Weights of a small transformer language model: untied embeddings.
Each number is 128 + 32 x the weight over its row's rms, rounded and kept within 0 to 255. Layers, rows and columns count from 0. Numbers have three digits each. The size before them is the row's rms in percent of the matrix's.

# q: layer 7 attention query, 768x768, rms 0.31, rows 35-63,99-127,162-191, columns 192-287
# k: layer 7 attention key, 256x768, rms 0.248, rows 34-63, columns 192-287
# v: layer 7 attention value, 256x768, rms 0.756, rows 0-4, columns 192-287
# o: layer 7 attention output (transposed), 768x768, rms 33.1, rows 0-4,64-68,128-132, columns 192-287
q162 135:159106135071069098099074155132173134145089199081093095167109159109074143126157163133132122117151145096080099126105152142103134099154087164170153046137108106115165099139118110179052142125098076113145099124099126170138154120140145159049138159079128143129068155070126114150118088118133096142
k34 074:124108168161102126104129091175128165171083201142122181181075162124139150151144120151167132175155083124147151127062147075174072112153191121068126135147135125111099132061142134110113100102176194157196131107156149120114158120164165136140118120144144137119113122109092119097072150136149135105
q35 065:086122113133124133130131132119140142237110197133114097119156162102102159130140143125158101172102157184119090149119180132117143103112108153140091090127111119134101080145165124112126112146052117114131121150138127140110145068073145176105084102111088175096109083095103134084143165129131109095
q99 103:114155123147098150194049130149104119145180190157112075150134144088148140106087150121080121152100109142128119156187164107140125124120140091100208113158121088087069155148100107170072111115164112135123157127087070169155090166128157117173148166173106224112121171130068128127074120154115127173
q163 124:154147145110144109179165101127184184160132116181119091107113116109174143126089105093172123087164105178144108132150111122123078092074119076185130123131148188116077170142081142059121093091147181101150128121171131178086112141128108165133143129098120105140155174214136131141086166099118249153
k35 087:101201159147104126123175174186131128110190139197158121200098117153116097155136132170122093152129109177134125114182117107157100128100148133118083136140141130094131158136133188128201108141079097185113055131144107093091145090092107117086126123144070132074140123107155100175157061128128105162
q36 073:129106087127127149115106130127100096115182105093187126173141057096073100145087149188121124132155126114138121097113178144171082139080127130091103105141158146116163173133152152124083115172130111148131116100135121179205135131167072139109131108136106152179063080125142119176106159131130149154
q100 100:153123178132118106147141145118080099108118132122030144158081119107167096093125076125068115064063104133128161174174086118181161190149111110133123099150148036118077110206097175124079115131119112154069125123114125136098080185192185116138166152155092103127142079101172125178152138121082139098
q164 107:109112117135146094147125119106154147167139102143132161120144145181162082133124143147170136144141142137077124079121092120066119138158149107104125146156139185175126141142180173143174146134161149150080137127170138155155137090119138178109117148204172114103163063181094150068129133152138108068
k36 054:127125201172105127080133122214187112095138110114097173129121139182127142108146105124123166190126160140172149102082107133124091092129079165152123103153091133092063092107123133151116181154123166111113144139096135082116133123126140152100138127161168125118129106124142122158117090124117142144
q37 061:145081123117115122148138160138134162150151133085192101104080157138148087127149065174087110111149144129121128111122186170152130079135144105132111071115101103136139151095080156099106187101128194145167090091151169154104121096118102140161119068127115092099080126083155180104138141060121081102
q101 101:167178143142102172177106146137131129124097120110114160091079097164113124097162130141127105101128131161105139123141076124128150175131103111153205067172090108175134100125121141175076105137118132179066172094165105115134055143135172103131091132148200076158183078124174149116104161100142126136
q165 096:139115147109094185120142156109087094189117128112056128142070162169148185177134170123151134158096140116081146115133111116083153074126110130090163124135182103135130117170169174155185153137146115070157128136054158114196119121135127178144048074150167180119141104144140182152144137184113167085
k37 062:122147157167102180090129166147140107175152130108121159100157171143115177092119109081140183166143134129111162118083034090139081110155111172208075158145133164132097140138152129125143174148113126102096134176090097104077172140129131173134168136108148114135153100159148155118143090101147115153
q38 067:114118180132113048144142076104161143115068127123122166072117112139171086130104128136140168104184098089149145105105114124157094158120144056093087133141138089147104081112088127083179143140142155124112141143151179079119164085137141128128160163130186141066170086119125180155181098146071126084
q102 093:099122134101165100157053147119175122156137166162121094115140113196153176103133108115100114096124066066103159124119141114104135068146136116030114120161133165065101070079112119176146144125144168085102156171131101085153115134099077175126153126123128102089147127155134127091124144155144160084
q166 100:144148092130119116133100152147178189180099132110103142158193159129102162172182126129151146075144186086136119114106124120072089142129191071151053125145106014095176129142160116131181120070084160164081139176123158080141129085154095142083102144127119038079142103157099103111156183088113141197
k38 059:136048133136057150133095077131120067094176187131129095196126134062100128076081128100184118139153065157113121182059128120135147162176066164150154135125126169117103126105109102125099129088176178101160108123145050109112149149107116128096140133085138172169106109145192154126147118050158147123
q39 066:101088113168147191151123119102090130137150127109191094174108154053154135176171118092126086137154115144171161180176094136178213138118173103187093090053164142163186136149134123120096172191122100150142084081145115155197098136136089113077110071177117138122089088116116146090098117140212096135
q103 100:096082072171169188108174125139138123096151112112099104198099073104137149132103153095157146187157174101136165133134115123108120111137117121120063106133156163087144078134168125107105105094111169176121121086115147138097112094122117136171116141143142125134126139182119119188172090138123136114
q167 105:139061178119143117072140097144113112086173167117160127134126158147055110138115134114103105166156152107079087151126168095083166102124140117108120139152127155144141168095101130113059121087072120161133121084186157179107102215122185172137137106085093145114100172111114127149091122133138086129
k39 071:134152119112116102125119147167144144168071113127129111164085093085137139116151176165099101134096131112128127101140132137110132146116122159091139090155164130117071139151127151143167072112161087102127140125097114119111069119125134079133100134163142174133150167073184129171114150158109153122
q40 069:117079088167109209111082135109115132151176074166108078099130124123114161112079113155116112109098138087145124115126223150073159134133127153083109111120103148150107155123178109174079108139169094125128085140112131130135115232186097149140106164116146162165142221172125128120135163113178130111
q104 103:134088126102177085144124139171125124085126136108167147171185195156177143130144152098143122148079073107156146116075137161097148140123136112145111139111132149150135148106159158105154083142142124063185137184131126111162183168158133175122134070150134119085058161131122148077081143131112076129
q168 107:170133121091129137135115046179129142119210144095172168118088190135124142095116092113134083162101121154195204124150124079095085054155117117148144185161096178164064147163103176130111111106112129114116125144102108110107141177101125119136144135176095084151139100122140133113165079138146153126
k40 080:115155119135116104129173103135107143142165052184108140158136065117132157150183158117178129073131088170200089114137085122140124174052176085154098103145096156123186158112123104129178101146119114146144120130151129135113099172055194128086147137113155083134093235142106191127173166139158189135
q41 068:087065097138163119127082154164070082083185124086155173139036134051118163151121146102166144186130113050144136142151130130136108088140148117125163165142093132171136132132118110170128137100064174157132172083099125101152130117118056119168153085116186135106104090165111063107142176160121146137
q105 121:143131100118176083222101131104033135188138109105146120071075114108072119124187134097139153096159069164096147135085124114134115156126157155093112180142150113108106104115114186156153110124132043103054123100122207160104063148053160100153131150096107131066138130120172120127165168178129168173
q169 107:166104095155143107098125120129157153156136185131098101158161139151130109109195168099169081097115132110146136192130080180114102117162094104098139143124178090217105067170132151092143039128122064161124122117057136153090106124155158104109199110214111128125091100134147136114110117154132110140
k41 080:144151132134148085145084087143076122151160185068120131147112192097113115110104168180158110112127133126125125080109114139159173106124128116112111169056162121118167100166078158100106099110093147170074108152098140128161151138116107118188160149119083162176082189149102135122072164122101146098
q42 071:163168097110135110105190159142127103143118139110131106125132136152082057173133127074085138116152115122128149117121159105122091074113130127064121134181165164100089074114070115094152128103155133148149139170114167088098196138114148125085171160128110074104170083135112125165170189088086190180
q106 113:124144141163144059204108110168104139125119143125138125000100098124087140098135125158131130134068097161065123152138188164150101109107101109057124146102129107083138162106096166136116145185172091078089131081120166155105140111091102140112137179118104112093161097113149121154171135177157142134
q170 098:101103095129078091135127131148141089110113098091144103143152133168133095164094173104142149157179099086155136145188092106123116093133076107149138110172131088105163141255164171215192059105128132153131180105180116168127147128141142146159084166092181174139150160130152130144152086123208191109
k42 069:117142182059164091141147067157149142107133140099147170159131159146130113115109163152128179103172126084111079123105159122159141107198126116113134167128154179156125127090161111127106112105133173131102150118121105088126170178166100140154162114135113137152084178122107163125082091126116075079
q43 135:138149065164105169113125130180168169159118080079149144084106101170130131105110111120128096153129083139122086134123189062085123106173153172124105122151116144181102140091079136187100103171098127109144143132137143125183074133162141153115100139151176144093143104121140102084109114151130100161
q107 209:131155103092153204118141151157157153139190165159145063116131157144100119093177125132140095101135149148164101164128103084171141098131100078134120070104099153104182139115116125124012121145111173106123084104172080085142093085131153116136086134109151165134146143081103158143071115152139136106
q171 181:107099140156136147090148152123128126142152191085111115109113105122126132114113146169142151157133195175110155118167140058130141097164175100126089156120128110155119149124094151099140157168112130138104109151118151137164109129117134133098081042140147123158020104120112109123098168144163146185
k43 079:056122146101142097175087093167137142074099118144121166106104188089103092142103172144162118171123138211118040136059117129139112166093144103099121128118109117139110062115117151063193068043099116133136148151119112179085146092181164111143132112127101161154130100193113130096145136144098137132
q44 085:130154111103132081172123132141171083072133162139176178160148069121102105132104112147182135124149102141155079141137119138122177117156179099123120122116181114182117090100087144139163161091120127135143138134103135065110133125141180106111149151067099127165121209158157078109102142188125135118
q108 125:108167127105139081172079115138085123176116104149130082117108167134058100093136147137117162122088089199075105134130153115099155156095148152074142155097101063164087139125105173149130108052126090120054138156053146128119100105108096105110143195101148106098136128078163139136118169133112149098
q172 114:146128122137151137133078165116127177149141119148127086100124103114090135155136190101142141120092107160159129167135120194136152087131100081080136139168119129087071091116131091207171120147141123158103115104077152137136142078144110119130076137168199136112148097147109130136130129121066101112
k44 086:141097133184055169155109143092078109163109090098114145199149207178096117151145160105108147110184154113137146109102085101130092124122124200143107096163152143129102148158165126184172164109196092138098132140123178127104143131103111113183086169161153155132187148137141190097103070135167135100
q45 085:144217140090131092168113140129143161158157107128163162092111098089187093122137088149186089140139113187129105099158156106111088091160201091157122108175206166097084099128128172086138102131119102118119186119111102121097153119122170103141227108079161057116154116155085134115120104164160197124
q109 128:141124132095166148121105115099080140159150161196136101138091145147116163134126088091202172134105130074118176159082128150131165041112107116111108090115144199077124098162126137104126111178135121076135128069218115125135081142134105105102096128106175071097147107097144175167149130153160148159
q173 112:150121104168136136130090187099157151098175110104028121202081191209112201114102150105137113075091198120121096087183052192160152139133141120141115121149157146164147096093141092124142129138157139115147134081203111132186091086169095139112078092127143172090099150131121139129167137153165159132
k45 069:143129218127101125057099175170111088133122125090083155136154134132142186159155122135105100107123149164136140131099154193152139138172113146146163128107150085125088158112110070103160136145133138124162141119123116156117111170126133049158124117097037083151116149101114136122116153186074160112
q46 097:153081136104089120131115131105109126170159110127078097110124120147093149090109071097179125139110144138123178123130033154178114140128054122139124114121079168160182136132123149077101120140137127097138089179180137158146154184082145121120090148119160146151155145093128187119053095104158119135
q110 132:097093102157141095173127142105129129160127109179147143153111117142100101128088152175117168178108162162094148097121117131107132134089207099068150146152177116145141139133214164108182106112204055143141159106145120125053120101136145179196105096133199137131120118192159069121165146153100162154
q174 141:137122117148135138150204120122087131149118112191115204116137120117138053086154130091102194137103101125141123160146140070127155166159133106135172167134115115118149157157113131092154157110136136135142164182159111065159174159098139145086137120150126120141184112132046090142094090137110137099
k46 082:169115137154155142104214136138114102143137167141239099083079143094117078120130139091088121137146124082084113107097151116144109126150099165084140134072078170062101147129131143158122099182115197140101062155149141164138155130202080140078085161133123129122130147098205165121109137110147068109
q47 070:092125126149109157125162148152115135164183127113113142141103062165124173102080139147136104170090106052161139082117101146203104077129127075193142136154106162186159132123131105100123121102136146135138076112137141114102128114177112236149094101161081107074144123140141155089106090056122118112
q111 113:132168106099109126162099103098100147138117103152148123097103142133056129086164079117091118076137105132132128115160117128053126131179170140117122151163127132130091085118135087194123155152154087132116186170100184130104101147112098123131129148121136121110102119169148159156156118142160143047
q175 103:141097091135123108123122115136139120126118070104121123131141085150216111127144150070069080097150097152119079122132082119106171116076141159111140088121128136163124133110115085133138108098178131081118093127124166092131115097074097063100085139159153107103172130121196093185099165066098117126
k47 084:145086082113173130137107154161153134088106133125135129117099082107102139124166111129136139127110169159117130145163086140115146126043145135099143113104171074131183128124163127133145148102112079107160079160109153169140142155217160075166119126153096138145145151097131117115132105137141116200
q48 082:129161149132124152196107150106129145072130130145153125113133144140226181104127147107136128111083112073191147170132096139144136160138120121154104131144117116150172101110199124106127160141128114124136126108136115125150100119137064143142073082182156145154132056080209135133166184105133041109
q112 124:179133133090136122149112169119112192117151110111152095087122107093101150090181066130131101102058108072132100097138123080125114125182058175129152116170158167109087118125124166161119147113110107098104187156147150135126082138138127127158112109127151115145149180154158141131177106171103137116
q176 101:145090088093125097119062098169120105194144156205149118123102118155135102126138123110101124137108087115143089120127169049131104157136132137133127111161127142119081163060127147159120237120142133104146195145101132138165115130167098109134102139166140127087142087082122151081108099147120129136
k48 085:102129135163136136134091106138142139131112172138107129124077105057143145165162166161111162153140150203177081088172168109124132113068166151058138132111179096123207106183186194150191150117092153196140119089128129187081097115146115119155152139076120105063112156123115132130153114138134183139
q49 092:120117080088171071101128153138146138152140086109121074130063111140105134063131089058162175153085109103133135198168107143131159123150086140144093120135151088086122151154118121131106165184181122109117063172184136147190101158099159156090100127144211164163079179108158119095062117107146055150
q113 103:154178108136085160125121125150081131115141197134161156132218135036127088075140092131104099059127095158104099106167121129123117127123100134125084150163185087136133147093122114164140140121162132113126177122159119115179100177059155147134157105124124072086159145131112073157124094145163120138
q177 121:124167159094134195073098133082118104128177111171130166076185053094132092092146123135116093138118115135114165118125076126131111097176092132135143133119128105100106145153089110145123101098159042132102136155127129190075159115128161099158121152166124140150156139083149137127116118113091133058
k49 073:122128085088153124189145150159081112096178109149080153135136135106142125152147106156063122085162067111157133080131127136101116136072194096069125116071129168101120155157173163152093097073159161132122135059102155139188159130101156095168107164101113176139163119151099064081034112122144140149
q50 086:153131123114110094098111108037136096110144175129128174121152135064120120145118096027161151137085172089175129110115153121108106094122138094161180099122126111151139112120151096172148102127150158094144127145159118137110123088096113125133127151166160142166131137126059132111142095045093213079
q114 089:148119119158125121109152172171115166164110112140131155124093157162116071144168193099182138108155114162086100105168041121111109111128126112184108136134090119197151136176104115145148134157123133190156135102098133076098121109166105122140084196095109134134145145113080168052163140105111158133
q178 114:132098153126167128154100086054162109145108111122171091081107124108051211187162103154125119141134119101147065160137164090054147096160133132137097076099133099176147042098119167155160186121146183109134142116144145103155076127168118165175149132103140085104091157108091144194096222121172144081
k50 071:168143088142153121081082111151164111150149140109154109077118155115112051111070136114092126172108164105128101157121139144149136097116169133142197185110100151070154138154140118125161157131106102181124088115166113138156101116173087129124042142177149119117093162040085116190139118109199133159
q51 098:100164182085100134145121130146165140093090114099174110042146101098186118138144092094104118127082075160098107158160108072148079163143148148151058093134160077132100124162114133150159127133111143148128133114159072151068113080172137181124163188101175113137112107098124099108176105127095197123
q115 089:213119102121065125189142143098108080152056103098164118090130150130137164067189191131117134110061110119088130159152130097131131145159122152098109167181144085151175149155104134134145128109130189085149093112174124099078097114161122117142093154095124102109189151145074102148119118084033125105
q179 113:111092120180104078105065149131090151090142150116121103087117093157122152134143117151144118155140149076132112129073073081144127107154163093155165133145156158120095131110145156159118158141060112087172131134166165094111096029193118023158116142101138126090140111091151157128157127093151184126
k51 079:169134116113108130101117135104123088126125101146096137205119126091121164178081158123137169117171163087142116179130044094168143122108171136124195173138110121181131140146156188086113163186112146174121148122124109161111092127082175133122123105199159097158117067071156140105145120117150145179
q52 098:118112131086158182106125172048083149080129095056098159134191158107118105117137160093140145128174174132104132121105154141075091117125118142134156110156171142185103041151124093148141106164158164106107187147110097106151130198145139123100179089132093122046149145143068177140145103139154108135
q116 092:109184112122108088179061099180164130092173142152109118118129131083110160049131178140128064108091117103098118112133151088125110117128179144120106160114161118188096117098138094155139102143153187110127158139153123117103144126168132166108082156137095157102167165162151151190182110174148170183
q180 091:125152229167148206139063112137160134120115148098158085173167164057141111107109133071134119144104165148103107121147160177143135117137137136096087155179112088181106065096171138115140070118141155148116150078144134151097098120152137134117106181143133138104119118125097133151174138051110152143
k52 080:125142106184137137111087145121129128176131080136148133162108110102148141168140120139111128109153193175157096121086133121147098079178135080127174183160079142105025132140124127184114107174137132178150116104104148083214125079146128107132190126144156140113121135146096134109156148149129119103
q53 109:118099138142152111106135114092159085194097109119093175091136132112171125160111082136083214145147142075091141083116175123099135168156136154128106145127151097185157145174102088108107100115093098134161158157110131144115076109116097141177128158096165145114092169150096122105092088129111137118
q117 084:208137078120115171107125125113148089154140151161148083159147112094144110117134157126122057077107163104082130131133109069134128147168109118172113177104164177207111120142151107092127138156133141100179092180100112145134153092137196128132121100108165142177137133131064169146128144154136062118
q181 091:110134132129105063086107142124095088155097112141127125148151114134053123153129123170140190163171136116140124101169130148091115134115061135174205096130136151150141169199107089084153088097147101112159151090105119160065106054138125118159137159114087140169129175140136121054164145120086155120
k53 096:141110145124113115099163127165149094105071128155098128115077108105189129159171093141134142130109135062092170111084185140132103120118090152156093146113106189177110151111049082128116100100037105096135150155100143149089123098140092157139129145127068104152107154076143121085112081079129094097
q54 119:145150130126081124164151067141159038127126105102154102118144176174067109106134130169123172124150139186106120192122102117134105108092093130150082109107068180146119119168139128121121153102059096074144089088111148086126105188136122133144189174083091078116232176111130157146089174157127106137
q118 063:135101064106045100120136153129154135205129128148166094117144109109123171120135068151118135131154146182132146100128145118079155111157109115132122107133176162159121107184078086106112065156124123106179174110114085140143129084079149083171173102097122099128118124148162131092118118192125090132
q182 082:117162129096141132127106116159084125144162070066073124053075174078125104166081070117121109113107132117102140149119111084147096163117114082141158121127135157125094100110115098205097116136194126139127176121065104140132124112064131114133150142124190137150137121155187215081127129180102159141
k54 117:137211172123105116203156080119149053082147080096072165104153144160127162125155067135146090166152132138112089137066107136109111133124097148125127081171150141189106106126148141144156085067130078080188121140149147115127084166120092107162143138147135141094096064157095143172173119188094097151
q55 120:098110142072089088120135165137183095151129170082100141093132166133125154128153112128104154112153119137135109137117150147162134135213129178108111113112039141125112133232152195166128134086079103125119136089114103112147132141142123076151111100109139111171170156108143092094150100084166135148
q119 063:111123126122155112154097116140131108155159134136155082166107147147140133075137205165131102116141082123174137159173160162143104144132176095185168094079044182102098135100125152148116116191156206178134105131175084124128169072192148104148159174117132139110146114115105151166178125104126118156
q183 088:061124113067167070151153100160107106135140126162100129109092100100127116074078168126109082148101122117143117125129110167126143151155144117146133096107099150100103149132087136107122123068067107060157133179167090125123199110121156158132176140154122064137176154120206083158145101106145155128
k55 120:106103078082150120160150103117092066122118115185129135131090133094093156102148133148116161139135067069116126136158135144123167147112162104114187163110035164170136101171128148149155114144034115099073126168134073082116141137163152104092097119075160142174154178119075124140119141128185130129
q56 122:151108106131124151071128098101094150123096090082120101127165102103172156188112135088126125114173078065139099153116148135104134165060145083097079090072140175140128141097136128127077153133115134109204133240071136157068151134151114120129112112131130114141143120094140132126101132165117071131
q120 071:213125148114118121095094192138155069134124123118118068156185133105166201154165118113092112166083106115107119125139116095163164088113079106083130139119144075190151103138139179119124122151173192134150107132144087149108132083092121189131160140154154163156131145120114216138117148150097047096
q184 087:139169182154144156083093176157125160143105131097164120072065108126135182154130151079125134132145106195132133147142056125095155103119106120126045092124107105127130136106141127135134156079173094127178118129176136113167124109209149119070173193115105160178169119120147180085142139121165097134
k56 133:123110115147134184084118148137090211174145106056154142141069163149066194116191154079101147090148122162099103182084132111117120218093109091131112101116101195148096138155112117119128113158128078133108132102107176109105114176141143141117136126171097101126203139097082151119115119097124099086
q57 133:154139151148158129134107098123107141158135125103099135090113152119124118121104151110159121076119074089144070188144156103109006170077068172112145110103135110137152115095115129129207132083135117068098139088102148065118128130123169121151112144171172088150182113096162122126118105158150147130
q121 065:121157105093179068139124092177113082180105165153140062129122171110150174103123145161170152083056113076105166125078123135150144134153079131130109132148139141128136157215122096135106126172161143077082121135147088098105122109090115143099152130184133143106118119093114120200126106195132091135
q185 086:169175142153131107109115144179150157168128128164153117140114106133154106149171243140122108139121149139088119143094128160083133183119111166105144090130059097131144159190127111090105142101119151056096091117121115138134102146070142154157147140142149070093144131198080139148139100117168115150
k57 139:120113173119160139099066105111142089162122067120061160085159099137117115165155137133134083141087148179152049103135182145073069152128157088138177123085087144147131128164118195109121125107066104072143154127074123109130156157078122100172105117155147120092155109105134157184083117133175164124
q58 125:160130110067131129071120099058116128086081145100123101125152102159146112129135128102104171078143105143071080051109134119127136072068158058103126103145127097124139116115101151100205148152153130123147126148160148107081106153132134119139128073124126133168102121129054146107166134158093162154
q122 065:139105148144174154113103089147108077088146149151127116108142116178141090163159155158097147111105195121099129133122046140135143130115081070137202131150076178140072091105121147089161163199120074110189121128118062101081097171130141189131142106103146142123117177147166143146143058102126118079
q186 083:092158104101148189156160137118135104091118157133165164201134169126106136139117136144122142117127189143105092126150156181089119115132137091177154078106104091098129107100135089114143114099185141145154141149148139060091196106103160103135162073136113181160097096139139143186124124116095141093
k58 134:135070161111140092091098143068164073137123136095151196118081146114068092096171080183111164073126136107096138136078175118125043168110134114185159147108123079090131097130065125109113104146114113147215070129145100123113109160105106195158138097115107171146143157127087146164166148134109138162
q59 097:134162141126134159189078129124148138160115128129184110093112103083080110153176112129099212099132141055134168166179117164152119117130092145166162122091146141161128158129108101120149044126162169097118125180133129103153115133114139099094180066104135110119101137144110217171126079090095168116
q123 059:133114077117086073128160130168132135167110095157107108168197124147122068071151082086055068101098106083121136106137106099126130149127141116147115084118094103175086131079154120101168149178103160109164129068097103095083139094112133169116154098140143131142146115114108085159090139124076160066
q187 075:097171128154207082132089142200131174157070111153093127095121116113115143103109161137108170123101133090085126077172167070092113057134182150111143169119156176189111144081138139115117119131152169132142137116120130092094105116055147072113154076112176063161126171064115120212151168142113137123
k59 135:136146135106109129140152148139154096135199121093139130120128120180109151136157089144131107093136117142179132131130106159108130141115155142182133156105189112127148139109128144168153120165147136153126145095148126103177157145094084113126173116126115126068079203112080122145157121132088103144
q60 097:127092074121107170157164164147157158115124159106127109131147130123145133148079076173128169129112144133128093143126074135137122160125137129154109085098158148086158117122129142135150130160165097164122154154077134112178120084082100134101158143134131187126084189117095119085108187109134098131
q124 062:130114129089088141135145117122129114126151144159137121193103107153125123178141141137163158160108136176155123130096047127085162060089092141145103127105163114150120147164143132115105155179167080108134130161161149128126100102147168082140094123145129075159117125142145137109159158071148043165
q188 074:146168124092116165116104154159092142175135156172106105203133155158102186159130168145085080106129148158084117122134154114160093108128118079110123117154083166137146110154098132163071109166089163096105174125079109116132090129155134134122170125157099149135115089054164094129113135162123171129
k60 124:101132085152111150144112103108102135152108148105132041150179120143091096128122126165146142117110150169064058157205121098160130213102093098149125096089112096118105181146108124131100144160127174171157153145110162153108117102160151131110170163155119122147104179098157145127145165164181106173
q61 122:162136159150133133118123128106098129076107116142156107177109106142157107107131101171092174096170140107065086102106157099085136123191112129124129134120105179069095190099064086113155177143178095104154091123112189160088153125152123134101162137088126134049113168092114120119139097119121162121
q125 066:194075097162127106108140143128136089109104147102091089111132087134136114093109144101151117077146133137067177068112092122180114112195131111127133112182104175134151108118135144133146124162176140097118093144128078106096109148111144153137174112124161118157154138115110167174083099159111161066
q189 079:132122135176088127089043159098136109158106120141096142113111146158130121137102127135119157105116138111114154073139088145132157106160106119112135127107112129130178128061143130166160113125168118133134127117156179168138128068107129068117113109050149129071177179072125118174118137112132108091
k61 140:111093104082165109131097145103077155063043067071123088126142128161134112142086076164095111162108154113109155113165152051116123123166139106134181136059078209092122151083102101141124161089139095122160135125150166104137118132108089071112106116063087152140177114102145106136156050143178134123
q62 123:111135130012124073213111120163156165077104131178150062087138137129125149125181126141155165124146108121081127139117201094145095158147143151156135111121180122105140091086165152077120100124145188130129166101103122107109084116093070087111212080150137124167196109114103157149178119124122121126
q126 069:145081085122087125151119128140168057109140113109092148089182143103132103087139089138137098132077126146125158106120161087151129161185203072109106134139108172155100119102176105119122145181190196128164114137100129111057105092097137214139109088099144133180120093168092121172147178166099146025
q190 079:123126181097176106154170178088148118115103137090121096131132151152123089163128121131165165149121085197069119127135146107168116091119140086120166117156106164095133124087100103155093113074117131143107107052101137126106135051105126127118201064126125128140165153129121148142186116098080161134
k62 138:147156152121173119118129129101140187101105078152139135096156077142145113158216113141128093141101179143113093070134191188154105173129156109131141118116168118105104156125087097124146160047149142172117119119154086137110158097160088117150129120092127137126114110182136151148176139107121115177
q63 113:136157146134111114123161170178102152134095127084133026099177159167150148126158141149111176129120077139121156108108120122153162124103163166129090119151115111144127139114084130126127077110108159140163133100108168123134041122168110161115121174110124112150180145194173137159088153148064177084
q127 061:080169123093116093140128151129119170206140099152112123139160156101112107107145082115074130094129104103159125100164150150201143121118078113080176100166118137099163150143117140097130094120163163090152110130187102099072086119128072174172107140163036159085194090155102146219132170124151142178
q191 084:095079128110117116184195117213129170128166141150121176134124137121166148135122125153180166127139099182130144111114125138140150144138151112142150146122167157093110147168094097119142055121118040127131154187090126125145104129113108202180108150150077166140137160230139125100121129180136171127
k63 139:115156104120095142090172097124129164095141161091075181107151144116150087136202101141117109126120093129124131166108110185152168132154148166144125114129103157127159092148089154117091124123073144064175172110086156145137116100132152153172107121133140127150112182165135114127076170094099099137
v0 105:159140145187129121108100110115147129167121184065144156111058169126141179137142031150085111135171114176163170094122127135108132125142153140108128189143135080171183121140117157162149129144137131145149212175164090076094116118063160120124088157089070083133160114107113125120103136139144111169
o0 118:078126117100129158067106098095104094164081143165118149110112073137096095164186091164121134133098112146142101114185123122111151161168146081119121152147113136100129158146176148148087193075118113149133157065139138189150144116108141155128166125175175091179130132109177152145114119128111076086
o64 083:127106140185097166090103114110106183097192146165088060143128141126106130122067158123106185117114193150100094105122134135065141127116083171142069146123120142127146104162138118118142123131113166123114153151095131072153143127126130138167118118062096089076109081101183087147130150091109140133
o128 087:114182137109168049153186204144151101096155100093157102095141132132173150173103102102136125131131087125119086089037125120190133116093118122106106090067154134132113094097098122133117054159148159144126164172149124147130070156162127123127099102130157169160122149116165142095145086126161104186
v1 101:147100090139186164160098090116110124127095164154090144083109138129136116119160093132159130162104137074121099114130095141122137152092141075108155149120172146146041097074153142129123098112190085100106154075156179151127112071134134181140093075116127137102091126094121147105078149093143146112
o1 116:092143126117154059083169204118120134139130075160065150149082136127092127093148104137094114149159136095057137133175143179124120127063126114063125103087183079189079118151044124125156117149107167132184168181121147089147147090149073118162138173096098142194061159118173120063119164143128160150
o65 086:098151116124122132149140084189140123171188154132144081137138118118141149119077104164096090051208156143131104146123149129131121167183153043131103059148097132060146114088147134193130164127127144105139165117168102080148105149071145121148147134116102139130149189105093152148140105108154103164
o129 086:128089153071119130105092128104155122151127138116174122115189145149121123161152136124131152147109128107126096096017116141141167117120137160150142160119057158148147143088155110123140164099112130140105111144108116123108157188150200118131088113144150072152202113203155135167128094148066141129
v2 104:134093174126092161190060138121103118149118101158185154152064142163160126150149082082119140073132106173115102092106095151152122123199118165067069168091133140133148175185132124090155118116106127169154072136164165155086121091182147117071157099129097163133105139132108157141161127104174169124
o2 123:130117142116075144144120137122162136152147126146118112207079128104095130123110165142123219129106122105128147124094171105098095134129154134151141187122154046205137152082123097110088026118078132085120093126115115105099048099139116136126147121107104061116073135162149136080139113133125093146
o66 086:116161148100113149140186186123100107111133124129111122091110107122125153140095194122133156130180109131107096127187122123099110151026196089173107145165109187120144120168134201149188118127156055169190080127114133087139084098090176083083132128116103114125141129143094121164133120133126118063
o130 084:147137088197240108098176157144080180130200121148127147115101148154137139089137134122090134160103176079128168116134122097120142169150085089136134120120149179155164096105096161141118175126159163185102134100135161197131180162099078158220092146124148176138174142077222149107093130117154117141
v3 100:145162143173174128137094181171130200164154096097172133119093086154094100142111133170163105079092143081101108140109132145085062193140145092108119131098154085110141107135144123144145196136131167130145095189142168113138116152109177177187119234100135142087174111196156123091114105135131191156
o3 114:139122110117168069124141093150121144144081125152175136178177114146162185135136152082093072075140195144158141167106115123136112154139116165074106140091131122133184108130135132138095149160130148120126110106185137127133130105163169141150203111153138115117096191156067090137131135120111146059
o67 084:158058154087105164107128166166129139136149123113093134164119122113106151093110118164111160189156116199087108114143127124095141074103120181104160113124116137137108129130077134122173210091139159110111150135029162156032100104139139125133107088087172124137165092130132171173082136197157130134
o131 086:100138120148046153160114095088123128103142152082120109122078125084170106122149116130091180150143116094079088134112127104092156104114134123147140085174161150138096121152086146050135062110145147129115143166091102141155054173160120131139103051124119146093165138067148108158110146103106098177
v4 103:117136128142114135147141112122159165153064187098089101097091151166107137138144126129158195145119120062122114198146114060170126142120157092116095130175113092109111123116111191105082162073152145131172108122069100148167073148141117082089119196142110104111114142075137114096142180169132095127
o4 121:125148128123147073167113116116116142083099146101130089077161090174172170160105108206140136103121221126146140105056101123124132136154061101112073110157175063084157118135113020103131124117155072058117176085156109082166112158149139157108154139093141122135138069105141143098163155157202098141
o68 086:156181117139120153139172147154113121156158125200127118123081137109106142123147128122127116103151096155122120156131133145154101084093175075098190132107180104137135167115107115077117134089089133122168161087113106110109131146091066078128212064107118138180094107116103118163114139131206160117
o132 088:151127152110114241109103125118078158109121099177130163164115126066127085158155141068137113119155089134121139108139146148122151126139093141141134126134121147155125111123163076134137139100096156110118111187094099152096136060118168143144091129081074116090107201164109166195109180133093100085